Weights of a small GPT-style language model, trained from scratch on English Wikipedia.
Training: a variant of SOAP for these matrices, 179M tokens, 2733 steps.
Each number is 500 + 40 x the weight over its row's rms, rounded and kept within 0 to 999. Layers, rows and columns count from 0. Numbers have three digits each. The size before them is the row's rms in percent of the matrix's.

# layer 6 MLP up, 640x160, rms 0.205, rows 427-470, columns 0-159
099:545496488482550501536457526523462545441555503530523466518530487478559494506551489486475495452555549423553446416530488446491475464507500488506511472566455456529511472528524489526544563474436458524523487496544516457462544531552493540568506427422530466540540468482505516518434493471559614488489373429517534579494454485537550496425484462520471482468533427482482497512544547487497507421415456518499475493440504474544500483507489455483429483463472504441494487500489532493572464540456556
094:525542492564462489519530567507368597522546547437514636485509480476539501540485507525514430535479512511493431525509476543517472511579482540420461450482460492490494473553486481461551528515493444525516455492560507489489529445522451499510447505504524491447477517534515448552497482482516479502483567538427420547529591511475519474500510456439509433431459523478501535523555514541458436558507504560449514493556487436539493518480578485483504533489546536464517496497543527440465534459489479
119:478473496465564552532497496558433527515426467405513442486479550495450501493541556540490495454596461437451461526478524571585490493496493539516495524501475553462555517448490416444429488493558500546496531496432497524485573515469482398486491457490537450426464554447488529509551453489547488505545553507479503507545490485589509499518459508538521471462481443513499440490507565546472541526550496501529531496479483495485527547522605467556498442487472433504483474574455488538553491480485483
113:528488473518503531510490502462463466498508488474487479488456493530550452483461501551439464476494509474479444477481484482532498468480498419512511573453446558446417409441492413545477475496416509522540513490465515539584507524542580522485494477474504455562545549479447518412583525476450506606548505461480533441501448547531545482442532512534531516469532455512466450494478510471567563554527508578528515529491481544505517483485542471543452487513573504470587427523548511512453455529549463
100:475510474510532491477551508572517412511542487520496519557557491565491526476510521462501574455499561490562486463501453500493525499452500459568542484477469468508518494511490471483496580523486564513502482448626472481508481545497555527533496486436469525498454494467578488477480569535490494508493412478456502571508543410483460480492521513555522498462528547490547492519522464501574554575497560446480551508524515518535465502447499546529450457500535402499505437382498576460467463581519528
104:469430543513502503553536506532521541501544574451478433511504457487494510495481560484492441571507489489492409493435529495515465523508509476436470506424497457434545490447475435469496496496517486561512568489491551509492488546493505443511532457503519526538483454593489498455535515463472477470562504423496505623470499483551519498429468427562552477530510462519473458459436532480464527441592504536520496450525522463467448503522497461534518477495502493501543469383446488525547474557539595
098:585495488486458558530539523510492516449528489534512509558426499535485539540475436496489521492474522508535593457483499547568452492449470506485476474542526560476480477447428503548452566544507468564488474520571548499523483488494505503520461494492483496421441530501622512462433465551552521484476442519479503528500485565505526557541500573440550460467495474500558431481454481574458503559586428568533514481446481440506517458455595511426535488506516497453531495460528495524510514510536503
107:534462511498494500457490508471486493475506418462507526520535556494447455424423527527566537489432506454488519555502608507431496514447467520470538549506477583468465497452502480496523487414474570474515460561563527553545565543448534546468531527516451492472504501521494560422548527567487514574469526425461470469523471499485463523480517596474536476512462479548515507491474521527514517496563495520469514495564447519469431466499489497484484520470447407417462478478419502463545534564517475
096:453541538477531573457510480509526513485452449459456518484512543463488465541483439510497447448455394496498579539484567494482525505453514522493465509523457563476461546466494543496528404477521539586510469441474581486553545536491416540549454449493489497507503515520483561549463464427421528533463525457461485531518488481449535446525536440507547545533541426524497523535501478511470494482522530444518525463602559480487493536483571511526463552471515502518516587494498509482574414499466521
099:522516519460533487566461509446478403517468514462497431549466490518558500520493483549498510566481467455489511486476468539435511481538558483490541481441476452535468502447519465548514463523571466463532475480508518469560446612463433459440454497447502510471477467549515482500508481476494515490526480500555509523470469504471559522439526494546473506538491427503571488465502555539518415578447499521513510485573396460518435597518441596534529514445474523513466519554516500509534466540457425
087:504528509391486430529472520536508484520496506517517487543465440522524528529481541500555594475525468480472485520502494527557449381547475560519493493485559488443500472505564504492472573511458474521490438507453536530442525515501595485574528483518521477540422419514434485513573490501387467529491494512511495566483466498447482487442506540472517536522478447433534480543495554503521456447475468465497451512473547475546556509461450488475418468477459467519437466563511519570517472491498429
088:536487462590496542464508533484537474572457504451467495459459503518523506407540478534429503477514530508577422541516503447430496503454477473502555478523515566451469469528458444500471464556520475480465492545538530516545524489554502470546520524448560532613496480511584547454500501487476452509526494441446423519504431530490500534449492469487508474466515459521553523485507466484566584509435534472479517548517458439418480468486505481505497591443536516424525474496442526491559569449517513
101:474500607481513505499480406445566435541488520509480511561496533516513497547503534533506469470483435495526541453471556526533499488476472542465503538494506585535550543484420501533449491443592503481458516511466557461548499507501493382566555504520582404518463428459503543541413468489458527421462469447534539477471508514525463589522514452523543508482524477517529532493440487441441522523492459459505543534454479498499508469448548488485496482535520497540480541534485453514429498533553511
099:490481426549433508486497543441533539472543535522491471516569464559468461469458418524555499477576501451479475540491500534539442537530543492470449502518533504499518578525491509487475519503470538564496516500485525511502520564429499453503424496532462457437477501426459479547483538474471457474441501477503469519491408456528524569495469562568420486521493539420478494438514500493482583437499529491531545560473467538525559494475456506533516425617466486475433499515552472521501573517467461
126:507478523498539484461500603565458478465544448487492410454475568494501547493478549517500473446530560480504429482456554485490532559496464517542505495490547474443531528486444452480514526503417451465539473538492593504487536532454451507523496503564515488487550495509444543508527515456443509537477459421503471516497549539508519486523521525457497464461536481525499445530538527463466415543556526503498470489458473470393450551535516535491474523434539441489486517466477524375508561534543392
107:469595487529464490512595530523464450475413479488536519455536544476551484483508476507514447497505365480524445535578477581560480472507527521513519527517449552527533420547470514540513519474508494576463462524475479502506500399466492467477447530497520529486431472533548498485500488539496478495516550491512484501469483393484531446528537506555526516430507520501477495486511484524564555478535527564381529554506503463471542538530452506499577518462543482537492502421480539485408517476507497
110:546465434440581515446508492534507486549537476503556622465517592511467538513481465466525486511435509500519475529519514483462495515413498470445552543524543510445556524537514489463505519532374465494512381498499442504485473513463533452525478477573462459490530472547479535432549531469528555480496412525506462475491504486515490453564487537526591498449488527482466500495553589486532437544451533496533492497501515442540479515510497499518465480519545433450516460544444445543531525489510480
119:484512497567466531552465526496574493498471519498556492491514461474528428537520502459512550479460525455542498540460500490557502544542490531463531417462451470478491488521508499460449498450542439491534516500516488460478536526558523479551477517486476460470480532445480515587562535472516456548492544546555462557489525514478548521549425540553496475530503585486502542543455526581494440494505519612534446443518567446515403448485466479485415487573448471462482522485423406472525531490541468
087:421472528510522441504498490566482488480554538514515511508516575443519471514460488535478435551456453469498446519495594534505553495508525471515530490420467558484473563504581423554526545526484513432431502467511461465513440438552521449433528541558493498539508494445500537472428508554406539453528510535531503457552399483527481488423497430432532540507527487498539496469487476546400535475456475485556488499496519506533511491529450502538529512441559494476587502464501503548474495532498488
090:500519558535512527523490504519477538488599499469486556488458515512584505553496638471530521467515488508501494523544479474477527534519449542479479527486482469476537458513537557504515526534480544516531436476506484495466521500537491493466511506531523501406455506509432530495602562537546498463515475495491573438493407403483459519486395472482494525449531459492548454568540555504380494472535420493475533450502481517469469478441489483515432552441543517465430535477475465495520464453503527
103:525518490438406460510548394533470560480416493510568501449459532542542579498496545449459468559491484467528474568465515486532531524521536528540551451461546506520455542483486466521478538531548550487455459463544483411551510469527523479596536458518521460553521515504483533524426578533491494506507514553416488494444483470511498486479432479461550423527447477561541477556594527495508490446560553532507433496481483480550473518507524496514498460481494500526433497514419525490501480508533465
114:549495430513452515458518503447524508494506552534547475443504374468462501509446467467516502455523555475474460486505505497456547493457515498517486460526555490510433466488504488527507536496497481526552519472468506470508618532470494530455552502576534496503505554515506500547392538490487496482422534429579527546441516516469555513541488459462445536512615506487524469492509432517510537559518544546543543523519514419519461474509526481427538484484494415403493495548458479442540490492571523
110:409548577505487483530509470527535489491570485520488510494455576514486449501489460599539520448512483434510491520441508489534452478424488469535450540587497526512486449531510523472461517573523498488522498476546469479536513431456438494457389505523520501561523523511505465485533494494485483451517476439479504521477481532496535550447526510456535555462500420466544483497526498551434592471444513569517492512573438496483408449508459478520495531530436573547418478422491551520477460504502502
089:510530443505461511550564583498491516500497547586549502502454508513515543472603534519468541449520556476421480515596436498480492489485489514506506544531550530535456512491439472450544543477526484561568507512507445538406468465492489494451518463570510523487492460547522480488485445542486523488552493557441427509519535459492522536558510532468495536510474479466492547482528493393507515424457437473501463486442529439542446496500487441576538489525444481520479577467484560540453453436533488
104:456448437539539535535426491462549520454489498499545474480463575499400495480485498470559477493509522543577462494479486478544542464527481437525462469545496541523444473417557576443439438406512460495484488577466502520547510497463515494526512542425540464588516473500492440504506476528515523546461460460505570541507521438464530527538519516495555495500641517485496486508496500469462544494471493544481493519554489522566495491555548535489449478464539538415514532540439515532444518493544487
103:466483470514552445547556523438551502491523454530478470519445494548515420550514483487494550502497425535513503422461509523504523475454523457452553550462464472557481527497457552463523459486486484544564514468559437530475524520491513491485488474400517519509465448476547545468493536547468466443486521542535424480499500471435483513459510526589468442553480414517520502542527515543554425468555478500529478547541554409514512561517506503459497494503576551515517388519550495423554492535466540
084:475565482497466498473485558489422521431438510485435544453485507506467482537526493500514572498500472487464450584518445569512469564569507570406479497481478513415544455516526464511548443466490486533528503554560509524558480546516478441477513437517450472505457469566461497491492514482479507535562397519516559425542537487536478490474472509498535464490552448461485509531562491567484522559550471485485465460548456515549497499532422501495484423464513499444481524445562405501511435513492469
107:564506492582459478485505516485459488509538504509453499415494445514472467534489495466470442423601552489409448464447474519507495579530527529591564510503485491540545573538480478517478454511469540494520481486505548443453548466484438426518535508503461443514467565469545488586521509444483524529552493538521490438480509500548490520596454448464477504439543456439497403524569466543491581519515485568522506489540490523506527486512551475480524499517531521524523468492463508451521566571494498
110:464538506496526470598528510486447500549481507528506473456533517523483485440512536484581568480536490500461504577399516515531473569484489508497542548532460508517539512499520448471479482436517453414469561516463520527495535499518537513522519455427526469495559507582484463519545528524414528504540404649524528501477456510513514523500521488548428476532470441517466504517527547430471475473498502503562536535546480436499518480468518508511465451504444546510504540471555581413475516451516448
091:502461512458539586495563553489506543476498525562603507457489533514473460534521468523465502564526432488568548489474490459532505542492489471532526494470514552467500568528506438509474598500516518481506502532539433564517476463480499496468545498445447509482479564540482568491453532459462471459463516522468475452524575573434485515528555531467508496526517425425487474512490480490519451496458413506460517511543479498477524492545446526513427651488489515414555529482548481535507554507460467
084:529527571527503414486493437503472477502471449469462437547453455539473493533463513492535470509558475536510578547472476552451458443457494481564534490575472504464416543524565485448438470432505422493517511504558475518457464504475560553507527576498508541420491401462550517486518498498471465536505512440477436525559505521501459552508497505455549480628490504427568475527499500565528488484510481560476441533526530518503497502498427503511518476460511462471481462487564537533568459500511513
095:525545566544545550551517479512517458518421470576518432468472404526467524503540496469588471538483470458485512562539472465465507526563514535464453513489583533497525552488442541502458487473438486533379459492476502448479521521511479467556559481456513480517521523585519472392516447421464565530496467485477574549485518460480459536523514496492461542519531499524451500528448463440553465501493517493549440504458472454514528519490479560517453500487454526449568473490481436511506517468571513
115:502533462519559569561487457556476445461510548492491492526512427454497527496455518603540456403453518545526490414511493493521524555470473532576440523436412546459495526489511558479488495547509464436454576563497506557507461452507553485454489617467506481457512496567495579493484512457523522470515516507497468486490468542453489510536514528481442489471543412495498442532465453491525533533519541517470570469523512475501407482478456491579502497507444485466449491452493532541519559483484516
132:518544418576412555554397501542426466522492601423551495400509576540516436462534453550505538490406484523489486479477483528535477543469473517541535523521530472526492488508469480445495489555526503513463474525511618530502525533512547484545525480513579509561508500433536504519505446545488488498462495519513478534484552415529557465550520476482529506483478523506466499507538445464438444511396511474510495436541490459493532471510505543491491468454529476507480490439550523489529451464476500
116:431474468507449485488489410453512477452476536469552514516519495509441545468443429536478435484537523541379495536462522541556558505490528494487548541473515503559561524580490538495493500475558557548536493473517486532442514539501551518508543502486471450575473469538470535495482519472477472500505515552472513487501502539498394465530465389490452477441530483443442553473486500496554520520546448471499517537521517385469468542418474556563570527509504483515494501575448487502540545469529513
092:515498507597488557429533536521482420532574565504538466547509545567523537461468512463571529528476517447529491545485516484461498479584445561492491524553515483511506462498488465523532524470525510518500519536545563426502448544527419542464491585528542469465557469470531440505498477530419416501523476484512436495489451527492428476434479448520469539526475521448423467502507468508573553528500454505559476453539485439497467465464539585441466417472560499491504475526470508477512488469523472
093:567530487537507454553473546499581489478431607475496543526525531531464522444556522539521534469386569496519554475489455506494498506491560505476458494441481452485556572511510536469523493425472504493480531531482520512507447515494413516538505501510510514468473456486452447506505466491475447520511483492492504568458512567528517468468579520470521518504385506495529527558549444533566449571430512585574465483448464531484559508502494469546504532471468455502470470519432567492543548559499488
105:478503459443527522523469497492527503477505548480509577495521549467537473497474424494394440596522443516476481473469474559519509510524511479517533485389461454484523498496478562480565476526417541550519483552410516541485484493490538475544490540501477477525530481529563492430555475477408488483454487559503490579551498471555518446468473530541485433529489553463528530500581506542493479493469539545575499468433496424498543491551511547499455565517463535488550479534528522491539506470423575
105:440518544590558497510549538508441501508497496565469514495481494545509449491463450541462490507396506482447466475519541467497561524503498452480532495545451445492511522514491553487450471497538512522526480441490593472571499431466472537448441533516471506426458538548561533473461513507469439490516493437523506503447474521507519498554499530457573562523507420542448509460523500477511576531556477497518472482548442458426497441521421510551551460496541506537499557501599460516409477515551470
105:530517462478582504469541476531496586460435592450529498483475519497562481466434507552547454456507498514484424511496505469503486585466405507521537511492561512507537569522588457499490494534602506479566475524540469500554569532427476472468490452514488447574533459488518430472441442502496514537487459441436544486542476499474569528550603491485474517488517491479488463506499450494518527491455460479566477528515512533519523497476525492527473547430496437520514455442478460459505542537450449
093:553540479499527445496495519471535479466539509539536461567508469454496484547479420456500529545453480529464510486474543442488531561516431497621522468533508475590534443512486454540496516513531508443561519474569456496489475532524498534529446528510555527493608496436477473517452511519602507499520440516492499518523427574466492462486481560510486460483464481497497503573487500600506450432503510495486484524482527515484525464413562484513572572510564524478541603541513495478458475477545470
084:544524517477495459486481511481446491430532533453516525475533519508522487471576474503526452526536506425442544495438516520555450523508497494454607552459465471469565570486528495437504454455459466537470529533505476421481427475516486461508561498564478504560533443483458494506431475506535561505581487508530491479519584572524487466495523513509422524533509415580525486546504488569526512537495456479452579531534421481544394467462466512473502517521522583526507526479504482469528461485519442
102:470589512529599562520484581407546504427492513532462545501458561536506454530515487462501473511515462521497514547522542543524476516491513560450458502516532533435574500477546542491548539502505527435492486461488486508475448533532507507462491489499498453547428515456529510453472488484552513451508443436469578520491462533568559448538417500498523491542490508491478427535445444551480528484503427497567541497459516485523424504502537507507517492577447532584564456512518400518533456455476485
086:489535480572529498485557501477515434568437549542469601551502516546500526499472536522483526524579511500538471454557539476480503478494504536463527573488482552469550534495516406536490508485586495462518490531534485512530490548500497557465485566577485493460483506505525497547510458444499510467507471476485514528512524544523491549428461511412559455448474466482478483559504521423542529528530408482443502540532533495489450470495460472500508473445516522471510505491513469320441545557527459
# layer 6 MLP down (transposed), 640x160, rms 0.195, rows 427-470, columns 0-159
094:535524472557504553469507541491471476484488454509525491530525458498469545465551534479488583483422510529476460529519507561508440482602510509483446473564510447462576549491449546544459458434507557467584476518549519521517491437496480378457527481547549543553488536483526505454549452549525483505508566537497523472456553434528470496453562461449470534592510539474506520472460398470513461545492468464525527509537501549467531472495564520446498526481539434499505456480506464439461484468460464
094:552454489507501468444446446459504593495475497496485493561478476450493518569540516596522440521554481526540474475498483471483511503489509508475470521508468588466564495516522478500519551534450477436495472432528495516558395483566508563535469514509476524448500546507573506417493525500557546541479565478509463529465465469540471552504546443449579520496567470505469516557516559562548423503476467449472514523553562510535501524476480516565533497500572495558455579465498560487502438514510446
116:493523509509486554559533480506558523508569494462525517535530531455435478502442496481507534481490516465492508514391575409478469602512468504477493468551464477464524423453513554505535527452498521514541501561577480513467437434452515490508499509467459502513500470533476444506473623479499477529445495467484546516460486554482512492467461572508418504536570494494603548535505517533437544514523496598500510530536553465516520487521521480557498512513437544480499525524466526428393495479480452
112:512533536534539487539521535427495508532491498536451563528468541503549524540473444496484522526514452476567582594536539524481519528455583535492553485508567473577462480536466527481543470499550558547484542441499479483512471481423538536547471509480521532486471565469571541567484462466501440457471417501534525525571482530439518519535494537561590484403481514551520507450479558532500529483505462526475452523408504502473476477519459465479454443500472493566450554480471479441471445470468525
110:516565412491523470530474426519548452552598490511539461530538541468535489548526541474597479414560486508538518596447513535529477578504528489457473543549504510494499411575461512529528529475508445511461480543435488517544495500447549493564542423525473515482525416438452470490507527514470489461470584488455528508493519510472442535437553466481550475456480517469541540426518504462459567458534462506515532449466449500478482472508515493498433534510490507458463536459542537478492448530503523
100:573444533548515494497501548448586543478608493479506551532472475400485408568534505468511474496457494477483435491465582469466502463493446554444539522450438476496521534536469485488510455519532534577443537472483531506499528523517473520575507537505458487510495550540528494557516437537452445527509445549528559531497543505463462536505477525530455442522514540431558497504475493487450463479535490480465475510525452446542439481540572499518470439520433521446464517502456510486492471422472597
103:533467483533477476550412479526536536518533573478524438467562502474488501547481476611527417547525497510538495481498472554570532582491514549460487553486573532516516539450536505495529506477531453490481602477469556524550476493483548536473528531468521530533480530479520434473452579472460487537464496444426509509492534500484548492428505455541477558510470502512536525538476467538495482465465496552532421469545537461532459515491581585506475496534524489576544430470555515416566531507523530
111:599469515542519473477528506515521525525515484519623529482576525516552460561541516430525480495431488455446558507515545484522519491426497488443488525480449556576546475523478551510505490480451449496517380524507444577536499479505519463503503437531483515451480451491567453514516396532514516413564515569524524464485444542448509495485529573513474562523522570497475490415509492460499521492505479506453500517432517488479521529544469473458475509513569530508506516448492438465433461505512525
094:539520526480562394481495520522578435507524444488529547585468439482504534502496495528438436575513465519479505483516462547507455454555557492525564520429499558565516482506514524499544499460554522545516494546535517507465504514444543418487503526522460494485441514482509501496522522517488460515549487504536530473495470432465548512559550465520509539549500548568484565475481554609497503518465550469564480481433485454515472539426466446547498546502516566504490405589493504493512558567491547
099:465525556449481495469487476459531477543534446449474529521500543459549579485497508480570457410459481511490509394523548550490461529517475549554470488515473477497517503514402498460467482566458431513524548471503506469526513514483502445511558471583484464507547576459489518518476481510552462548547432490493425571515540485461393476502454528567485467544511563468482527524484553497487551470596541473498544491443607476489489494474541444478502486545491529439538504497451469498476509454561509
081:468496458546507414540500484440468506554500493458463446433529583472422504562515488453551518544482474552520508487512538505474607555504512532457526533502482453548567447468440553509488502511403458514525454469501510499452531576495465428430519495525510547524468500467497490472487443425482476533491492526492515528490489486505487505553461531478419574495501432507388494538493470587453499521525497491594492479535433468460520505482538500532496603476541535444533519450465492468487485520540502
080:497503523526489464501484508466584486459483496529513535485528537455494509414500542477511523515457548443490544535562529556466513498583505511555517566494491454520531459445443559499537545465562589551532524506508543428495492466667527472549543529441513535572486524525517477549460563575489488502495489578504446491500477496497481510455448466536444491511455523482566536478489440492473562455525528439491452489476426482529477514483527515490513486521518507577477603552532453461525508519501453
094:518480431484506531504507518461447460506510499503445509463514475431476572480485572562493455472567475551513487544490521512471527539547539534413535507540496393543544456500469536477453479425470553520530447476425525617457451487475546482540542505508524507463496523482514496484514560470465410511565473490504534512553510516511464449445499493529426520517451511579513468532486426465555558521484506558554525539421524548481500488504537543485543553521522455424523515510569506546474449470552547
095:567509523485546485515599450478469483463463523546512462488479566448510496479542573533496527537443482538490532562463503518528536438427462464453497471575433456524520525488520480566496479560597431507557512545490487568548484504511563487475554443500473470480565512481459526508508525517463510524600552469522494500497529533485466434502522457482513482489521541530523527538523423537537492575493611490491556519476546482445538480505431443492496561449539437433477453473533507511498527462550555
149:450452468573502571531592462530438445528484464496564448483497579523439504502545396516552503434440517427464520469483475466437474528507468540531503536519510563463489495518432425495515512500497502498499476552449474489455504478493543493476531525525458507487484518532533416484539539540498500484500557532523454516546518469468465482490421466445564495502551517516513499523616488487511471529526530492486499482442540479451546557524485523500563490504467489489526533554432575434536526629533525
102:565443506503504518479492464485525531485571469479465494458508509554563492463505457460467532548482538441552557494474559474533551437481494534556557516480557464570509544541520478457566501500572478506491469489516490462529491525488471468523517481580492485485478484425527532480497469473505421528585489493490520450451510524517506576449479553543547563500492537462557549523476500446498428567445470543536499506491460521555488537496543521488375407514419514529538490567546545487404501537476552
109:508460450549432574469519462491539464447543522519474409509471454433466519416503491444579544463592500531478530435530528486538493514518522527517476584471533526549539501521511494511538482535490483493454548533512511575479542470467434471456509459485547512484423429549493489497454506552515535567513577490511511490465511496563553489535467481501472518585507447545529469488505528533499480506533426478504451549569531535489488481539513526526509493536484470532464442573546626461470425477451492
119:468428560434504450499551464511497485563504487505485572451488509494468475476542498447484461490466501494450479458510498544510524520458483563510579530523499468512495489539527482395540515465465549483416501509526520541401477541391521507513532444533489496551465461548471499498485512455434485382596575470530522485567471483506538483505515537540514459505519522495459524501572489506466472512496503494518518572499475434526525570517470412432446542525490488534541496483494542502519547508579599
088:438464492521530480542444501558460446509502589493597504483463533471403570451496529531551469495544473468478456542526508420475485505437528516439468555450437466517529450486494557454522466474543462523539453455423533474448513440461519481472524457498481516484501499494465520452505523499470473534475483549520435550549491448547510516505484513435554502462409453494499463476506522510468401501509521545536466540485493470477655513544557513497444440515485515486477447523567476488475514525476477
079:440384520499491497445572468507511560543446452462487494516440468438502515469413535485501516517483414553534522499475531506493519548526517506559517448487571522521541453550467516523579460490449465512479562508498583486491509555535502415486496591516558511509465474524478546485485488521520519516505542479415490573492547526531532474482537446432520494501511521455403470540457485532468445502519568498556540436474495525508534511522535544563547493480545484582508481513507445571438494479549459
099:530521478476545502439518577544522523528424527509479455440529469508543545535449431461485494481500512520560519532544554543518470541428403463518452546472500542429461478602482537508507437519467495543487408507456422576476447510471447501524481508545495479452481455552523538474503517474558591435456480554544570508521534548542531527451528546537504511487502502489495535515433534486458458526442444523549487524498503510451498490478466536441491490543529471554549504463521520573541509442454450
109:491528505564486504455516537522506555492519530534528480507521426544589451491461537523507444492640460509512472571475484409559454480448507410556544506599547493500510528464493474496526584412498487476568494439473451526546506502469456521474481541493543484531460471527459480457448537528532480456526436447488513461488488478493524510441470547494487465469459436521523480498457443498478524519492503495538597441502520477552496510467513512510519496499487527468402528479520553464485593518579472
114:553531513518483493548519583487510550558550539486484483619465537474468521521460481491501516446561529523500502481554512491468469471579536469485510513456516470422499560508535506477516466531465509475522552461540537440478532466485481482544498501450513490536460471585509460519499541502502518542510626462487566549428470515509393428495502532500459466555564485550468421504516477503444491456560449590520438530473460509525518474436506532422489455499547573535523540545529476486486551461485488
076:452519519559432489518493529511590524582560502484463488454560492493509498532404486446477463524525434491439488521541526500520570518582537524527525456425530507484540482517470508503523492452489515543455475498526549440555488450536574441447545452474483442575520456397516543491527524524497440499474518552456517505442464444496550467465505541468531469562443481511455494507532534551512419540484529459541462500532464500469529529469486588508497463560550533518485480493535435438463475480579488
103:478572461515442480507495492471480454494539556440519522468505487510489468447532493588513535508437493517552521522494485483465526491561466506578485472462505505469496455454465493604531525518494497532492500395536502478419544524571549530462459509496394502539554507570505493462516543572491556410418505514583528526477505495553492505538473494451477501574490509536560488518463467557512503511476495547517500466498496468532535460538507524448453526576371495518527585455495480483520517464430501
099:438433581465424527500537431555473478546441513461474559458485595489521535483529503471475410459515568500481482498472430510498524496476432547487623515531542464481444492497514479536435491477497495551529453539451420491471495499530532499479506460517461470460486479418556491474471464555444517423488474500491491454545500460442490486527512505420485506465447515517531606530453544500470470479508478463483481506530546571521459544493522420469502449568491480421531521511456498497521514482554523
073:493490478523518437537549471509495444437490433514492454479554504537440584432516560439459517463459535497443509456514573543491449582481468552501544523499469477489509546501512511503502552543511527516458601454514514513461503468531558498473560459514526457502522523481508493560411484569523476468443519529477449485444563483520521462444453504495503458543453521493470536527462574484501440506519534528450548633525511526506463492498488502464506519512607408516522437467488511497529537570542540
120:474514565497560481521469505451433511453430460440510521533503607480441459524479501529490547480434514424554470430556551507500482509523500473567500479565519482480478539517453490565494480468485532548581466462513525500454520516509537477459557440507444513549533456460489472539496441465561507455537508522517451475497522474486483492604433498489525465494474493562474500565534530494500550487500487504437538491519492467496451514484447485423561446433407529501504532507474416506458479441610531
106:413467507501555508447613517482505476495547526454463557557467535563587497449465536471480361494519512522474527484547502420504530522477495473557496494480558484512407452501507511487584482499503528481536563522481438512458524442494505474488510502511434508494500574469441468449499474513503441478537504521480507489492460536532436509507464437463480455497480527510535556525559467536473452531459553448478477496461527443579541529508532427530438524558448531523484521470494528446560491565512548
088:526567458519487534430479546486499466427489539536575540438501484441534554556481495505472570525436478511507469480532474549451467435519429515551497415478540524442459580497554528563521533490491491440507417502414503462496520497552418441477510522491497478472495493496564501444575449421510510467502489557506557485556552453483485445528524462522559588563510542500531568472495525468462518515484537483566474521477493509545502520505596514532478522559526467515533570514484548518508495469510515
091:508525587446483525551564539493495550551532550453525525495469478549473468545409512453519433489552478490478613489500455499531517459525533561552507557549498514499489527462473511527469500462509504504477518509488483521524497463500552483481515508468501527449494493471581450499595466491595491462435493493457493483523479509594506476568475547518499492556466464432492552549469498594521503556562491594467472492603540522504575527576479552485559451508481500528512558531513554538513514500482546
096:459499520517554578510517505482513539442511552450521478519494392539462474450548480492487488502499525443467481499514510450503495501524456484471478448452491450488503506499386502505496532495469461522470530488423532523491538465489475424539477467509473554539518512501483538520508474560486518628508516523521524523540563451507524467461477520449532474597520496534478508500446560441525402454475496399513514447544459509485595559466482463456481545497432489501537549445469512551520526526571392
098:512492436514499476484477483542494316479522494518452518468498523518625503506550522486469573498450422454529529567512479495502457453481583514502565506491540538508483520459454522517531519519559517531497516402437513408513462510503446484497518472556491489469497534520577514552476448530543490446508478521456529550475452439466485458530525531473464496481471579459471451437506496509493456455472447519576482478453465513461550496492561478537520531499566543525436471471484531483517497473472527
118:554526492493551508519490547504475488478563454592499452507578505470487469476513521532540462497431453531519506533518475532465457457455420457496459527443536518515534549482481540551411506531482567540484529475482507440537494496476469574438488508503562534503460487533605550453520494499492524439489571491493504494479551505555481505506500480506510495580588484565403498446465464554463552504475541499552488510550532488467482491418456576511521460453490521499487517533532380452562494449456482
122:468502474522476532492527534462521537495449487546461546496518506497537521501447533567489458500479461564533589589472494532459468474584545459411384492497497468483460558497494434517481445486541468412539470526494555473491466506490415460479522471507466494509587478465549506458476569468519506525574524513418497489480443523523555481507486457542530459565523526567475507443401502567497478438525496522481502489530547514530521527487487539550470431454563501484464527459454457479461464428491511
095:462495455483480477508512498464514527484476560489534521458495484447485435452478510420473496441486566478490453484457537472505498514590515489436539483528527480441520558437554465474470460490564483500484492491571506546477517473518540376457539560466488502541512574460496488485525547542504479568474576495547524515503525486552513420524520443491487442477492516498460412465533530552475522463565542497546482583488587521495563593501493503433505575494453514502503454535394548452469503517492507
083:505494474465456553453482487479416527473558503482516529486462503486487545505428500476511491558512415475547496445456564454491539389505466499520510509518534563500549483560477500442478535467470534437475481526442478541581463467521485466505547591463479512479473526518512466506487455592518563545463539504591547436455519546531494484497491423543513534550471427505457520413502508469486546526454509502532515530517538518445529427534534568475557502545493470584476469531485577469495464443532516
101:511504503489484552524512555536517497558507545545564443495521509510553461434437451490525566496535526540431513517503497515527468499489443546488488455538552554430520564559511483489565480512545474475458470529532440481433471543538450522505482532465496560437483472429464477558456502552565508517542545477506538501475548492452465548521486518473440534424405528442485460398463527494517479473476426510444527447531397514559545509573516565483513482478556543535508478543545497533448524536501492
099:486500468489479521476465463489518502472517504444531484558500559521440466497518510454534434507616458496480494590487529578568512552503460581499547510495498546539431446527462555465581478524506531529481595481540489467412495477477460459500492447492496538596535482533485472514599455477497459567480464524500461496485493497464536547518480551502448507492457535462577462455510556546489412516405534497430481494507489509565511549462592530486457533526464474469508478527505502472480532477516532
107:403522453458549456445526488481579640499518578489539527478489470520496454548546457495403519507444515491563540457562514501465488462512451439396535512534428474464542485534563463512496532499482509434506534574476506509577533473587441515420493453488457467485498562473500543513483473434569485550562516506498533541491505503541535467518507471476524484471484479524505514517461558474513491526460451519526510502560496467461501446517492485476489466460557556529466453475507484538535440516502552
094:450465513498495551529541481485478499476552473547456546460444520531529548522481512470518449525573498503469484562513503527448544515528519472505551466622542511512531491526444544450422482485440516512427529484466495548531469522457488520523571482471451535521412539579451446491585467474530452481410506556568549500476478491457553501508503468556476514450437469505483525403498458477476458488442545490487539458529476528516555506488607497506516565501460502507505455412488475495462477433462471
085:545497462460474509469589519473455439497510456525473490591535494516493455446456488402419454541501439529482514546536420470497507546464522442441489549544508474448548630495436526548446496487482482486503438457533465460430542507523512564466582520495505532499471517527478585502496532517456428526521535480490513517439451456469503485511459478436534516517552429499511473495497476496505467443571545479522501475471532529506501508546500546516515475422528488444502504503565447462462505566530433
099:481593486488523511499533419559531409457511537479483476478473516486448518505475516510498543446552443490503486490480467522458504557463445562479513477575496574561463500515522622498430475505499435414380410495483529534458558428472459511530513544529461500512481572539479518447487509533550503507423486493533492473544558528501569457508475481551467463442504456482515444500514530448439512482436564482474439489485526486471518460532476532549504456493463505463519461494468511558482551504511473
087:559551482548510531504554490516486505457468537518502507510539551420511576538477491542537533479540566516531495481455586483469436473531491486508508511531530414433528617454599488449465547447464533508498458463488524478464525472491549489490539484445480516442518512455467550540454462496525518561509502488501437548536538504524546535463485534472467543419514452488455507501580483539471484469497514562509569550500535487507501489594506623531487566439531475467513475475535445468483448492444466